Weights of a small transformer language model: width 640.
Each number is 128 + 24 x the weight over its row's rms, rounded and kept within 0 to 255. Layers, rows and columns count from 0. The size above them is the row's rms in percent of the matrix's.

# layer 6 attention key, 640x640, rms 0.0166, rows 635-639, columns 128-255
size [104 108 100 109  99]
[[127 101 155 118 105 136  77 179 115 125 134 184 142 136 101 141  91 113 131 144 134  66 131 154 181 137 109 131  83 134 123 110 141 116 111 131 108 110 130 129 135 150 148 140  93 131  97 137 125  84 171 104 132 117 177 139  89 120 139 136  92  88 113 110 128 115  90 153 130 112 131 130 153 113 128 127 142 140 103 154 108 142 113  85 132 134 151  96 141  86 174 135 124 106  87  95 135  89 111 110 103 111 101 140 150 118 135 144 147 149 156 139 143 146 112 128 113 109 115 151 118 154 129 118 173 123 119 106]
 [159 144  98 104 175 130 144 168 132 109 145  97  91 142 103 124 152 149 131 134 121 102 185 107 111 162 138 140 188 141 110 149 114 140 115 158 135 148 116 136 152 152 122 100 110 102 143 149 101 135  74 120 134 131 134 129 127 131 108 160 153 124 107 177  99 158 137 113 130  72 128 121  80 168 155 177 112 132 141 124 132 100 101 106 129 133 138 149 138 172 151 120 171 133 153  68 149 177 120 127 124  79  86 133 133 135 116 143 133 144 116 135 130 154 114 157 111 110 119 170 137 129 127 130 130 136 123 156]
 [124 125 119 159  95 127 151 119 147 116 116 119  62 111 142 111 140 126 149 107 138 108 106 123 120 122 150 100 140 147 130 124 105 121 164 100 110 132 127 163 120 129 106 143 121 168 120 136 134  66 124 124 105 106 104 117 159 109 152 128 134 124 116 144 124 130 105 125 166 101 122 110 151 128 149 191 154  95 141 153 113 128 137 159 132 154 120 110 150 102  98 115 150 148 107  89 115 146 120 140 106 195 141 125 113 147  99 129 152 117  99 108 103 102 113 105 115 147 111 148 129  81 126  83 117 134  80 152]
 [ 71 171 101 124 137 150 123 155  83 112 143 107 111 144 111  95  84 131 163 138 186 152 106 149 148 154 118 139 131 146 139  92  94  99 167 148 118 139 158 112 136 111 115 136 111  94 156 147 129 106 111 127 143 143 119 116 167 145 102 149 182  75 140 119 170 111 114 125 117 118  96 159 108 138 139 143 139 117 172 143 124 146 113 123 115  98 128 151 141 142 125 134 159 103 161 117 130 154 140 168  83 141 147 124 142 113 161 137 106 102 104 154 141 157  97 153 123 140 142 158 115 101 133 144 150  98 125 148]
 [142 133 102 146 133 126  93 133 103  74 114  98 136  75 152 109 102 157 129 112 165 176 118 122 143 156 126 125 125 157 142 104 114 125 161 108 136 123 133 123 141 138 123 145 141  95 146 146 131 115  98  88 153 125 104 154 115 133 146 124 109 115 108  99  92 163 106 134 162 147 133  78 130 142 156 148  89 107  99  91 142 124 125  95 131 148 129 111 133 106 151  64 109 142 142 125 127 134 139 147 128 134 108  92 128 131 117  98 178 122 107  98 143  84 144 157 133 117 108 153 114 130 134 127 123 138 123 134]]
# layer 6 attention query, 640x640, rms 0.0168, rows 636-639, columns 128-255
size [104 106 108  99]
[[ 92 141 162 122 134 129 169  86 108 123 189 135 131 124  79 122 136 102  86 127 150 123 132  83 125 140 154 137 131 130 164 127 151 103 154 175 142  97 145  94 155 144 117 123 108 181 100 169 109 138 115 145 113 141 105 116 121 122 154 135 141 143 135 130 106 121 139 106 106 152 120 129 102 157 147 133 130 140 153 134 160 127 110 122 140 152 104 163 142 162 135 127 164 185 164 131 110 153  74 134 113 121 159 125 133 141 169 110 138 132 110 181 122 137 156 153 116 152 128 122 128 161 122 155 118 145 133 133]
 [150 151 135 136 111 109  98 124 102 174  91 133 137 135 111 137 165 134 142 103 115 135  89 135 106 157 145 119 118 158 130 126 173 132  84 139 191 131  77 118 128 119 127 147 134 184 130 162 112 158 154 133 175 117 133 120 140 118 169 131 166 130 126  99 165 139 127 135 111  99 165 162 142 130 140 158 153 117 132 132 100 116 139 155 135 110 106 143 147 161 134 126 147 124  93 151 124 165 104 140  60 111 144  71  92 131 144 151 150 136 174 148 134 125 123 124  91 118 125 166 143 116 116  68 115 131  81 150]
 [131 124 128 119 159 140 106 129 134 172 186 160  99 158 133  77  91 120 102 127 117 147 102 108  97 147 139 147 148 128 143 142 157 148 140 125 141 149 158 153 124 131 152  91  96 125  97 137 125 123  93 133 170 130 145 134 109 109 121 155 116 127 134 132 174 134 123 103 151 123 110 116 126 119 105  83 108 122 114  96 142 121 100 103 137 117 129  98 158 155 154 139 121 122 179 140 141 137 101 136 133  83 113 109 169 142 136 127 137 119 101 158  89  98 146 159 157 108 157  97 133 188 136 164 142 132 149 102]
 [172 135 124 156 123 130 101 170 103 116 136 123 155 119 120 148 132 143 149 132 119 103 124 146 117 157 137 120 117 153 138 117 107 143 152 180 153 105  91 145 153 153 167 131 133 125 102 134  74 120 190 108 141 128 167 117 104 135 148 134 133 130 115 119 131 170 111 120 154 125 132  96 155 122 143 158 136 170  76 146 113 109 131 134  73  77 108 135 165 143 168 112 139 119 170 123 102 132 102 101 119 137 124 117 137 147 100 119 125 119 146 106 154 109 158 102 130  97  71 100 140 112 132 121 126 147 106 108]]
# layer 6 attention value, 640x640, rms 0.0191, rows 576-598, columns 128-255
size [ 94 105 107 114 101 102  95  97  98  99  95 100 104 103  98 101 103 102  99 104 110 108 102]
[[126 128  73  78  63 114 185 158 135 144 119  88 158 171 148 122 142  81 146 127 162 154 115  92 138  92 131 119 155 144 177 119 121 180 137 110 120 127 102  92 114 110 107 114 150 133 156  95  98 108 137 127 170 118 121 145 145 102 129 140 146 150 116 128 161  73 160 106 120 149 138 135 111  62 141 130 204  78 147 138 126 119 127 155 145 113 157 118 132 105 146 118 144  79 104  74 111 108 120 130 134 167 107 151  85 134 127 135 128 109 135  84 134 141 174 135 134 129 137 162 153 151 141 145 136 126 111 154]
 [118 116 171 121 109 156 138 107  96 161 124 152 131 142 133 111 137 144  98 128 100 120  95 149 165 101 107 120 147 147 141 106 107 153 172 127 111 147 157 127 141 116  98 100 137  98 104  85 138 160 130 133 113 147  85 109 142 130 120 130 134 134 121 147 128 125 102 119 123 197 112 155 126 128 141 156  99 133 135 163 141 121 105 104 122 112 121  95 138 145 121 142  94 145 142 142 148 134 171 177 153 130 166  87 131 119 152 120 173 207 135 158 131 188 105 118 129 148 110 141 147 141 144 118 109 130  96 119]
 [ 97 115 169 153  89 121 132 129 158 109 127 111 130 172 170 101 141 118 105 144 141 118 123 121 105 123 130 128 156 153 112  95 157 167 122 121 136 132 130 102 140 125 160 190 155 151 123 131  57  94 161 122 110 139 191 141 134 146 152  91 147 145 110  71 145 125 134 130 106 121 136 123 154 102 153 113 139  95 126 117 189 106  86 107 142  78 126 172 137  85 151 112 112 107 111  72 121  80 110 159  71 124  88 123 132 136 169 155 127 104 115 131 132 106 102 174 138 130  71 128 143 111 129 111  89 115 109 145]
 [176  69  67 133 177 111 138 162 136 112 120 156  94  90 161 108 128 155 122 144 113 146 131 105 126 158 109 165 127 130 127 103  97 104  73 132  84 133 129 158 142 106  95  82  83 112 116  96 170 123 113 117 132  85 108 105 130 160 101 142 116 117 108 120 126 151 124 128 103 156  88 102  88 130 122 144 114 190 122  82 109  90 152 138 135 159 118  69 127 126 124 152 121 135 130 142 104 131 126 144 150 152 137 122 170 153 110 180 123 187 135 111 133 147 166 102 113 108  90 142 145 132 125 146 161 112 117 106]
 [110 110 172 146 124 140 114  84 102 126 136 129 113 142 108 187 114 169 124 132 105 144 105 128 128 110  89 129 125 152 158 130 148 137 142 127 105  94 107 174 157 119 112 128  60 114  92 166 107 172 149 121 135 197 151 136  93 185 114 140 120 126 122 142 150 157 109 100 175  80 121 129  90 132 118 134  82 139 147 139 150 123 130 118 113 145  98  99 137 168  88 158 139 125 145 138 100 100 147 195 108 143 108 132 184 141 130 146 186 141 134 114  89 122 143 179 117 145 123 151 107 135 121 126 130 134  75 128]
 [122 125 107 120 124 146 131 137 123 121 127 113 115 171 112 125 148 173 119 112  94 161 113 118 116 132 148 125 139 136  87 105 124 163 128 117 121 119  90  86 123 159 123 137 155 119 129 142 127 131 129 166 104 103 108  94 153  99 138 115 124 121 122  94  96 120 127 103 113 171 115 112 141 117 106 117 144 164 163 175 130 142 102 157 113 126  77  92 160 125 124 123  83 118 152 125 137  93 124 159 129 186  97  84 122 143 147 131 132 145 138 125  89  93 159 108 120 162 131 145 146 135 116 122 103 127 154 174]
 [190 103 154 151 143 151 103 103 116 171 167 182 116 117 138 127  98 108  80 101 149  78 128 121 140 153 135 120  87 144 116 100 148 119 116 136 139 181 133 179 123 112  96 168 127 138 131 123 128 152 129  85 156 136 122  75 121 121 101 106  77 112 107 143 115 157 166 135 174 130 125 113 171 128 124 143 106 114 106 104 122 131 112 145 114 136 118 166 130 130 112 118  94 148 116 121 118 163 142  82 157 146 145 116 127 107 103 173  93 134 180  96  86 118 161 129 143 172 141 110 132 138 153  97 148 122 167 121]
 [118 163 130  83  89 127 125 128 122 141  82 174 106 108 130 160 126 118 163 121 142 140 145 150 121 134 102 107 127 153 145 125 158 108 136 127 126 134 106 164 114 124 124 113 126 114 152 108 149 100 110 132 128 135 138 154 131 192 105 143 139 126 147 118 109 130 119 133 176  79 136  70 133 109 120 138 128 127 139 110 127 162 120 129 123 156 168 186 138 134 131 159 128 151 121  97 139  93 125 180 103  88 150 147 154 146 111 134 151 101 118 104 122 131  97 143  92 111 131  87 104 130 128 154 140 153  86 126]
 [145 132 120 132 109 112 139 155 145 141 134 139 139 162 122 100 111 106 125 109 114 118 112  87  56 126 110 140 133 132  69 106 102 130 153 146 131  84 131 116  96 138 152 124  92 122 123 163 135 111 109 187 150 116 161 106 131  95 128  84 143 120 105 138 138 160 143 119 134 170 124 121 128 104  94 167 170 118 108  70 110 145 122 136 141 114  86 149 157  95 134 147 107  94 104 107 138 167 101  89  88 126 152 124 152 137 147 137 105 159 130  70 144 136 127  93 142 143 109 104 117 135 155 153 136 122 130 116]
 [ 70 137 114  97  60 113 168  78 148 130 103 140 135 125 136  74 146 149 158 125 103 152  88 114  94 119  86 150 212 152 145 109 105 140 159 101 146 134 114 127 130 109 121  90 142 147 134 113  73  73 118 135 108  90 139 144 137 112 167 122 139 133 143 107 135 107 131 123 101 184 105 132 146 100  86 127 147 102 123 145 166 147 124 113  85  77 122 118 102 108 130 106 161 101 135 132 141  97 146 141 118 126  92 111 130 130 114  96 113  63 120 147 128 152 106 138 122 115 116 103 140 136 109 173 138 100 123 161]
 [154 115 115 101 156 143 143 151 110 128 130 145 110 140 110  90 168 148 145  89 154 114 137 118  81 139 128 142 139 130 123 191 114 166 141 113 117 123 121 111 165 141 119  79 119 101 119 123  93 153 113 125 148 115  60 140 142  98 142 135 176 141 138 135  74 106 151 149 103 123 129 118  92 145  86 141  38 129 131 103 119 167 124 152 122 132  43 110 162 128 120  95 127 139 150 133 167 129 144 142 170 153 162  82 128 113 101 165 100 159 113  99 129 116 134 164 142 121 103 123 143 112 114 128 127 139 117 140]
 [ 86 138 129 100 118 105 129 145  93 134 105 126 181 146 158 117 115  81 116 130 154 121 122 127 155 148 100 127 138 141 126  57 107 133 137 102 126 139 136 113 134 127 121 124 145 142 123 156 125  99 118 140 126 134 142 123 162 128  98 162 128 175 121 109 138 103 105 183 123 130 131 106 147 105 124 130 147 147 107 141  70 119  71 144 165 133 164 168 101 100 135 157 134 103  93 113 143 115 132 150 139 159 143 116  86 124 146 117  75 161 118 112 134 120 136 131 135 158 108 132 134 119 122 116 107 129 111 109]
 [121 141 161 120 113  90  97  97 169 110 115 124 158 154  99 126 128 153 118 123 136 128 121 127 105 132 114 169 150 126  95 136 117 116 152 127 119 109 189 147 106 140 131 114 136 168  93 133 118 118 129 137 103 139 134 156 124 173 138 125 135 147 111 136 129 116 106 159 161 118 137 129  76 136  89 144  94 118 152 125 154 173 111 117 109 128 138 129 172 192 123 137 154 100  93 134 149  87 124 158 146 144 122 136 175 119 166 106 122 115 119 118 132 140 180 158 113 102 113 151 125 107 113 113  95 113  97 109]
 [129 116 133 159 130 139 102 107 112 119 138 119 153 100 167 154 146  78 140  99 130 130 136 145 167 138 141 122 141 138 148 105 177 143 119 101 115 133 111  91 110 126  83 145 151 126 136 124 161 123  78 106 153 162 106 117 152 115 134 141 156 129 102 179 164 134 162 134  95 137 101 109 114 162 129 122 128 121 160 165  97 104 188 102 111 129 134 130 133 121 111 152  83 105 151 119 131 132  95 138 167 110 148 128  74 152 119 140 115 130 164 145 132 126  77 156 117 127 143 107 157 147 148 121 141 143 132  76]
 [146 113  72 151 130 133 109 135 149 107 144 162 120  88 108 181 154 150 120 136 121 133 108 109 119 134 103 120 130  92 108 144  97 130 126 148 137 140  86 142 109 159 132 109 136 171 157 104 139 197 110 119 120 118  90 159 128 113 118 127 149 128  90 150 107 142 133 120 100 138 151 127 121 187 141 123 118 165 122 152 101 130 150 126 128 136  96 126 171 183 120 129 153 167 144 131 117 127 103 101 141 117 142 113 132 125 126 129 132 113 123  98 164 113 136 146  99 152 196 135 119 132 151 128 128 122 161 125]
 [127 126 108 121 117 117 124 115 153 128 152 133 127 146 138 125 122  48  99 176 120 105 116 117 144 114  93 109  80 107 116 118 116 143 182 131 124 105 110 120 139 129 161 118  77 134 126 131 152 131 134 188 130 157 151 118 110  97 138  87 145 164 116 126 122 134 136 140 142 105 151 136 148  98 112 123 110  94 127  79 116 145 138 100 152  95 149 188 162  94 143 146 103 114  88 112 160 158 133 111  80 142 149 120 154 135 154 144 128 111  92 107 144 168 123  88 145 141 136 142 130 139 143 164  82 119 141 112]
 [164 115 112 157 106 154  93 174 179 102 152 152 105 117 115 159 140 149 141 110  78 132 139 125 158 130 195  92  79  87 117 177 120 107 122 129 134 155  96 160 132 110 140 106 150 121 126 110 128 189 102 124 109 132  81 152 125  84 113 155 131 153 158 129 131 131 123 145 100 137 137 137 173 174 139 140 116 118 108 135 105 156 111 132 124 125 126 140 136 121 141  84 120 188 119 149 120 149 111 113 140  97 145 125  92 119 110 128 121 112  91 117 142 123  85 103 111 140 173 122 111 171 131 137 146 148 211 133]
 [ 97 120 112  92  92  56 138 124 127 132 132 108 122 123 133 142 130 115 141 139 147 147  89 127  60 128 118  76 152 143 167  85 126 149 112 118 129  97 110 103 125 138 124 139 128 139 147 174 113 113 101 115 132 144 153 154 116 107 154 119 131 121 139 166 128 128 144 123 104 176 115 122 136  85 135 106 171 142 133 129 147 111 168 126 136 121 128 120  91  89 121 139 114  84 143  79  79 107 104 144 106 101  95 146 111 173 107 146 142 124 112 126 149 111 157 126  89 101 134 163 115 116 146 115 151 112 104 140]
 [107 144 157 135 158 145 180 138  98 156 123 122 173 151 127 129 146 192 123 128 166 151 132 101 103 129 111 117 163 114 155 139 129 132 119 123 124 151 124  52 149 138 114 124 141 154 135 139  80 119 161  98 147 114  64 116 118  87 136 142 124 131 147 143 112 127 100 155  98 160 123 119 139 108 148 143 128 139 153 134 130 118 139 160 125 146  66 102  96 138 142  99 151  78 125 124 106 114 148 122 153 167  84 111 106 124 119 102 140 140 132 134 105 101 171 118 103 139 145 139 144 125 141 114 159 153  99 172]
 [117 111 106 130 121 158 122 139 140 127 136 142  93 156  99 100 138 176 151 127 100 147 140 153 116 141 125 139 134 130 108 139 126 110 125  83  98  97  81 109 145 130 126  78 134 162 131 176 108 158 117 163  98 126  90 155 151  97 162 142 157 150 105 123 127 110 116 129  71 155 159 118  56 156 154 152 134 143 132 134 154 152 127 121 134 129  71 121 151 120 123 133 118 140 144 101 136 154 107 121 113 144 120  82  96 145 125  94 141 191 104 127 160 112 143 105 116 123 142 142 149  93 147  95 165 121 138 133]
 [169 114 136 121 181 140 121  92 123 163 152 115 100 115 111 168 147 109 114 105 109 121 144 109 108 135 139 141 114 151 122 153 164  93 139 151 151 107 148 122 125 120 135 114  85 141 102 107 106 153 142 114 131 144 122  80 132 105 138  85 137 130 121 132 121 154 190 127 146 131 138 104 140 149 104  63 152  90 132 126 134 163 130 110 116 121  88 153 146 124 118 172  93 129 155 102 115 136 140 103 161  96 145 112 132 140 120 168 117 123 159 109 133  79 159  74 137 120 117  79 145 112 141 143 100 127 181 113]
 [133 111 213 118 118 154 140 112 133 152 127 149 143 144 142  72 136 134 156 123 157 127 117 138 104 140 126 146 131 129 166 107 127 108 130 141 129 130 139  88 135 119  86 106 115 148  99  98  79 108 144  95 135 135  80 105 116 185 150 128 153 119 130 102 143 142 117 147 144 156 125 141  66 117 158 133 107 137 134 136 149 108 114 122 110 163 129 110 117 150 104 122 114 138 125 134  94  67 182 113 185 144 119 147 179 112 160 117  85 146 138 133 134 109 125 151 113 109  86 108 137 124 137 136 108 124  98 134]
 [164 137  92 163 126 132 111 110 158 137 110 136 109  96 142 140 108  87 125 117 126 120 164 148 166 116 113 113 126 126 142 162 190 122 108  96 135 133 136  67 147 130  78 124 130 147 152 152 126  92  98 124 116  96 142 109 137 109 160 139 135 114 130 126 146  92 148 137 130 106 164 111 145 151 113 106 133 158 122 128  75 147 170 101 137 120 166 111 118  98 132 111 133 119 115 138 150 141 121 114 134 145 107 114  83 141  69 118 159 105 178 137 152 164 102 126 145 120 150 141 166 124 103 108 135 144 103 120]]
# layer 6 attention output (transposed), 640x640, rms 0.0319, rows 576-597, columns 128-255
size [100 106 111 120 100 105 100  99 101 106  96 107 111 110 101 104 106 105  99 111 110 118]
[[124 135 112 111 131 103 158 116 111 110  79  91 132 131 132  91 127 145 141  82 134 149 108 134  76  88 121 111  88 133 130 113 119 133 117 124 102 130  75  95 102  98 124 121 147 134 133 100  97  90 126 113 105 148 105  86 162 123 122 150 132 120 144 132 130 151 123  98 131 135 156 140 103 139 153 123 145 152 139 146 107 113 129 159  85 158 119 135  61 105 133 167 126  94 135 117 149 137 123 106 139  91 133 172 151 148 123 168 136 158 135 107 134 109 157 125 157 123 114 114 130 116 118 102 129 140 119 165]
 [137 100 136  88 149 122 148 138 144 138 183 162 120 148 124 132 123 127  71 159 120 146 147 110 130 116 136 108 127 115 148 113 126 127 158 108 171 150 109 141 125 144 134 150  93 116 120 155 158 128 124 113 103 128 132 131 127 125 100 131 130 145 104 145 121 151 138 153 142 166 101 109 133 163 113 179 115 111 128 105 128 106 153 115 159 117 128 147 127 143 117 165  83 128 139 120 136  46 121 107 149 143 135 123 150 103 121 161 112 155  86  99 112 189 132 130 124 129 158 140 142  79 153  98 118 148 119  98]
 [113 120 117 132  89 123 171  85 105 136 102 120  98  87 123 126 110 142 145 138 128 130 153  93 141 128 135 117  93  86 123 135 123  99 146 139 100 193 104 124 129 127 140  86 123 179  93 105 124  99 106 142 155 128 131  87 143 144 127 180 118 138 130 120  75  98 134 113 133 131 162 120 131  91 202 100 131 134 102 138 133 121 103  96  92 119  99 123 150 132 155 124 122 147 145 143 126 135 118 139 102 146 112 141 153  76 128 121 115 107 139 153 123 154 130 132 147 140 107 179 142 156 113 101 101 148 131 164]
 [108 120 109 144 100 129 125 133 115 158 141 148 132 112 132 117 182 126 162 137 147  71 128 127 129 143 117 128 117 141 137 140 133 166 139 149 124 149 146 142 168 104  97 124 130 146 120 122 173 121 157 178 152 103 100 127 114 103 122  75 112 101 134 151 135 172 130 103 112  81 129 114 111 135 130 111 117 130 169 137 142 166 129 140 137  83 143 106 146 126 113 173 137  98 100 100 115 139 138 150 132 157 135 124 141 179 121 137 141 151 109 108 132 142 125  84 142 131  99 150 153 112 120 122 130 135  63 104]
 [105 100 118 125 111 153 133 122 122 122 145 117 153 144 104 182 128 167 105 172  93 134 135 110 162  90 114 123  76 138 116 146 100 130 155 133  97 138 144 149 152 112 114 143  83 120 148  88 203 133 141 124  87 140 143 115 120 146 132  96 131 141 129 131 112 108 117 151 112 125 153 115 138 102 130 180 118 103 117 111 131 144 130  72 156 106 132 114 151 141 101 124 147 166 120 164 120 100 112 133 119 193  82 146 126 113 126 134  82 116 121 145 128 187 128 142 119 110 140 191 122 110 155 120 124 155 127 121]
 [140 106 108 104 127 129 137 142 116 115 145 119 131  95 135 112  97 105 129 136  92 118 140 143 134 153 111 144 131 180 129 138 117  96 100 122 116 155 158 125 151 166  82  78 133 104 108 146 122  99 130 128 154 125 129 155 130 116 107 125 131 104  95 147 123 139  98 125 108  87 126 120 106 113 137 129 126 139 149 121 130 145 103 150 123 124 132 125 197 146 110  74 119  99 179 168  87 127 144 155 140 110 152 120 125 108  98 150 127  53 136 148 120 185 139 141 142 116 133 117 123  92 104 119 108 176  96 130]
 [116 151 176 110 128 142  70 170 155 117 180 139 130  89 133 167 119 138 128 115  86 160 145  86 129 124 123 122 126 163 153 160 113 112 159 169 131 127 145 153 156 106 144 145 125 105 115 175 123 106 116 104 149  90 138 157 139 112 134  60 158 124 164 126 126 141 146 101 111 101 137 146 166 131 142 109  87 103 148 126 135 151 157 114  77 115 147 101  78 119 109  97 119 140 136 155 115 112 132 142 153 136 144 116 104 173 122  96 146 122 120 170 135 125 134 102 105 148 132 101 104 162 178 168 102 128 139 120]
 [126 139 138 138 130 125 142 130 118 124 117 155 141 127 103 118 159 139 128  86 132 144 175 137 119 169 120 100 151 115 135 123 147 152 163 113 108 127 120 135 136 121 122 142  88 161 108 104 149 135 105 162  98 126 156 108 117 178 115 109 137 128 138 144 131  72 109 152 152 117 160 134 145 102 132 159 158 106  71 133 146 123 121 145 128 143 164 156  91 110 139 175 139 167 147 109 135 104 112 166 131 194  82 139 137 135 164 140 108 143 102 111 125 152 109 151 106 123 113 177 152 136 162 144 118 139 160 153]
 [131 145 146 129 144 136 184 138 132 149 120 101 131  94 131  79 122 132 124 118 106 157 140 138 101 201  77 104 120 153 133 121 148 141 115 132 117 123 147 127 162 124  72 111 127 126  92 148 119  99  80 151 167  99 147 118 116 123 138 186 169 119 119 117 156 151 144 133 118 104 105  99 154 130 116 106 128 127 136 101 111 125 105 134  61 111 173 106 131 112 134 108 152 104 145 152  77 126 125 164 144 102 106  96 134  68 112 151 165 101 128 151 119 170 155 122 134 133 121 126 125 215 139 125 102 161 129 150]
 [124 121 100 123 136 130 136 138 110 114 137 121 116 128 138 123  79 138 178 105 171  95 133  98 121 107 142 125 116 122 110 135 131 118 159 123 126 159 118 131  89 116 177 116 164 143 126 117  83  67 120  91 114 111 129  72 161 130  96 139 101 145 126 155  79 135  99 134 134 158 103 118 117 122 166 134 136 142 111 118 133  97 119 148 109 113 115 154  96 124 133 144  97 119  92 120 166 129 143 120 158 111 119 157 160 106  80 162 164 143 140 100 119 115 161 119 156 163 118 147 144  97 114 109 100 151 113 106]
 [100 139  98 134 142 115  95 173 128 112 170 159 143 104 138 135 150  98 139 101 136 108 121 143 141 101 140 139 126 145 132 124 121 138 139 153 124 109 137 128 134 160 107 107 157 137 131 121 134 118 105  86 178 144 133 166  89 128 132 123 129 113 131 118 137 158 114 124 107 109 123 150 109 129 162 150 102 162 135 121 165 144 138 150 160 133 116 127 127 159 106 122 137 134 140 124 111 154 179 143 150 177 184 137  75 152 121  60 132 124 135  89 145 130 122 161 129 128 131 117 132 113 112 130 108 143 152 125]
 [145 141 108 108 144 130 203 105 121 121  97 116 156 138 143  67 146 150  87 115  88 167 158 165 114 150 106  94 127 114 143 107 131 112 114  86 147 113  84 109 194 131  77 129 118 117  82 133 140 114 112 123 149 145 135  93 134 175 123 185 129 135 132 152 133 132 142 177 121 132 122  88 135 135  91 105 140 126  67 113 115 123  99 132  97 161 142 160 127 110 125 187 167 111 158 116 124  86 112 149 148 138 144 104 149  54 128 159 129 126 112 117 139 152 104 119 163 125 132 149 132 143 120 110 131 150 167 144]
 [113 120 145 116 140 118 179 128 125 156  81 143 175 154 121  99  83 115 122 132 136 138 135 144 140 131 148 140 146 122 152 107 118 127 137 109 117 171 109 112 129 105 120 168  81 171 140  78 141 146 136 165  67 143 128  94 110 135 127 201 123 145 109 150  86  99 144 147 133 156 142 120 101 123 158 183 129 107 108 132 137  98 106 116 144 124 100 148 103  98 122 150 145 148 145  86  94 124 117 186 128 174 115 104 153 103 169 124 105 152 147  88 106 107 133 107 145 118 159 157 132 121 116 108 118 152 119 140]
 [116 138 168 106 123 109 148 137 109 159  73 140 105 168 125 145 140 141 130  85 114 132 120  94  97 131 115 122 139 139 112 116 137  87 140 125 117 129 135 127 137 138 141 118 128  95 121 160 158 132 151  61 152 117 152 144 107 145  91  99 155 182 151 118 138 115 101 121 143 125  98 138 115 136 117 128  89  91 187 130 119 132 102 124 161 135 114 116 180 139 125 136 101 108 127 120 177 156 120  79 134 101 147 150 117 156 121 152 104 122 139 137  98 116  91 152  99 133 139  84 102 100 208 137 140 135 141 121]
 [133 137 150 117 142 129  89 127 123 139 130 115 116 142 108 146 168 137 105  99 118 136  75 163 144 150 121 143 141 162 111 108 145 150  96 132 133 151 116 118 118 111  94 139 124 145 109 134 126 159 134 140 116 123 135 158 105 108 163 111 164 143 108 124 145 175 119  95 128 130 135 138 140 144 140 135 128 115 144 146 146 139 150 138 136 144 136 112 158 166 128 105 134 132 170 155 103 160 122 152 123 102 139 128 110 147 147 123 139 123 140 124  91 121 119 176  98 139 133  80 106 153 135 173 152 118 134 155]
 [112 110 144 118 145 118 155 117 132 143 130 103 118 125 104 105 138 135  71 168 112 189 149 150 117 169 121 115 100 124 154 104 144 141 155 108 135  97 148 133 157  96 121 105  93 125 101 155 148 152  89 160 108 131 178 114 132 127 151 158 189 137  99 109 147 134 168 135 117 164 116 115 138 123 108 128 138 107 127  74 134 116 144 116  96 106 152 123 136 119 148 143 131 146 163 135  81  96 110 142 131 102 105  84 165  81 141 165 134 117 104 128 121 125 117 124 153 110 136 134 141 211 140 125 145 125 133 123]
 [147 120 111 125 142 143  95 122 141 123 131 131  86 133 119 116 160 117 121 130 146 138 112 133 148 155 129 145 158  99 125 148 161 152 135 120 162 114 111 124  95 163 124 133 149 104 135 133 112 176 120 144 114 107 117 119 126  93 158 112 151 117  88 138 116 150 143 105 151 120 143 146 156 130  75 162 123 143 121 109 165 135 146 127 116 135 167 142 152 170 127  91 113 119 161 159 144 106  94 120  89 100  89 116  91 156 141 135 148 138 113 136 114 119 110 127 110 143 122  95 124 165 144 176 157 122 125 127]
 [141 121 132  86 106 161 145 136 126 123  86  55 132 129 151 132  92 127 144 108 142 149  82 126  65 128 112 107 115 153 100 129 139 122 102 127 121 134 110  88 151  82  83 143 163 151 113 139 121  96 134 113 116 111 137 106 156 133 106 145  89 139 164 139 144 175  90 107 132 150 153  96 113 159 150  82 111 129 132 152 143 118 127 132 124  84 122 137 111 115 145 123 128 145 100 140 142 168 138 136 129  54 107 167 131 112 113 177 142 138 163 147 116 146 141 153 117 161 136 144 117 138 115 106 100 129 117 149]
 [117 154 125 157 120 122  83 136 110  99 136 126 124 100 159 149  90 132 162 113 113  70 116 129 122  89 139 116  98 131 135 122  89 104 103 167 117 174 100 141 100 153 141  88 155 128 146  96  91  71 140  84 170 120  96 119 159 128 121 117  81 140 139 126 109 166  91 121 126 118 151 151 109 143 199 107 132 150 180 169 102 111 102 142 122 129 114 127 126 114 116 138 131  81 102 143 153 184 177 110 145 140 143 144 112 120  91  86 148 128 140 112 147 130 141 143 140 146 111 142 127  31 113 113 128 135 123 161]
 [134  93  99 122 134 146 141  95 134 151 134  96 119 123 105 108 129  77  85 159 132 105 127 156 126 162 132 138 135 126 120 106 128 135 125 140  97 127 148 114 156 142 113 130 150 127  99 147 147 152 124 158 158 121 135 163 120 103 154 135 126 114  81 122 159 172 152 131 157 142 122 127 100 137 125 143 115 186 174 124 151 158 121 129 181 122 111 111 232 176 136 110 131 126 113 168  76 168 123 125 114 122 133 141 126 165 128 136 115  99 171 135 127 122 113 158 109 130 111 108 134 157  76 132 132 159 121 147]
 [109 117 168 119 142 126 139 162 108 110 126 104 124 145 122 107 124 135 116  94  95 121 150  98 141 157 146 117 119 119 120  94 145 104 145 103 141 165 196 158 138 130 172 105 121  98  96 171  93 126 132  90 177  95 164 157 109 108 111 121 128 156 130 152 152  98 138 127 121 126 101 145 140 131 111 129  95 125 162  79 177 159 109 127 108 106 141 119 131 120 111 103 122  98 108 135 147 109 121 122 157 122 166 119 122 113 101 137 150 129 126 163 122 123 131 130 112 135 131  71 101 153 173 147 101 134 140  85]
 [129 138 129 108 115 133 126 133 117 141 115 195 139 134 173 154 103 119 131 120 135 129 119 139 128 111 163 115 143 101 145 132 120  99 114 127 137 171 101 126 113 125 128 158 146 123 156  86 162  95  98 116 123 139  90 142 159 120 100 147 116 165 113 158  89  96 130 116 130 155 162 160 140 168 163 143  98  98  93 143 136 137 139 132 118 141  95 156  89 120 126 157 120 155 107 118 141  94 165 139 142 173 146 120 142 109 136 111  91 177 128  79 148 139 141 125  94 147 145 158 163  43  89 136 123 153 122 140]]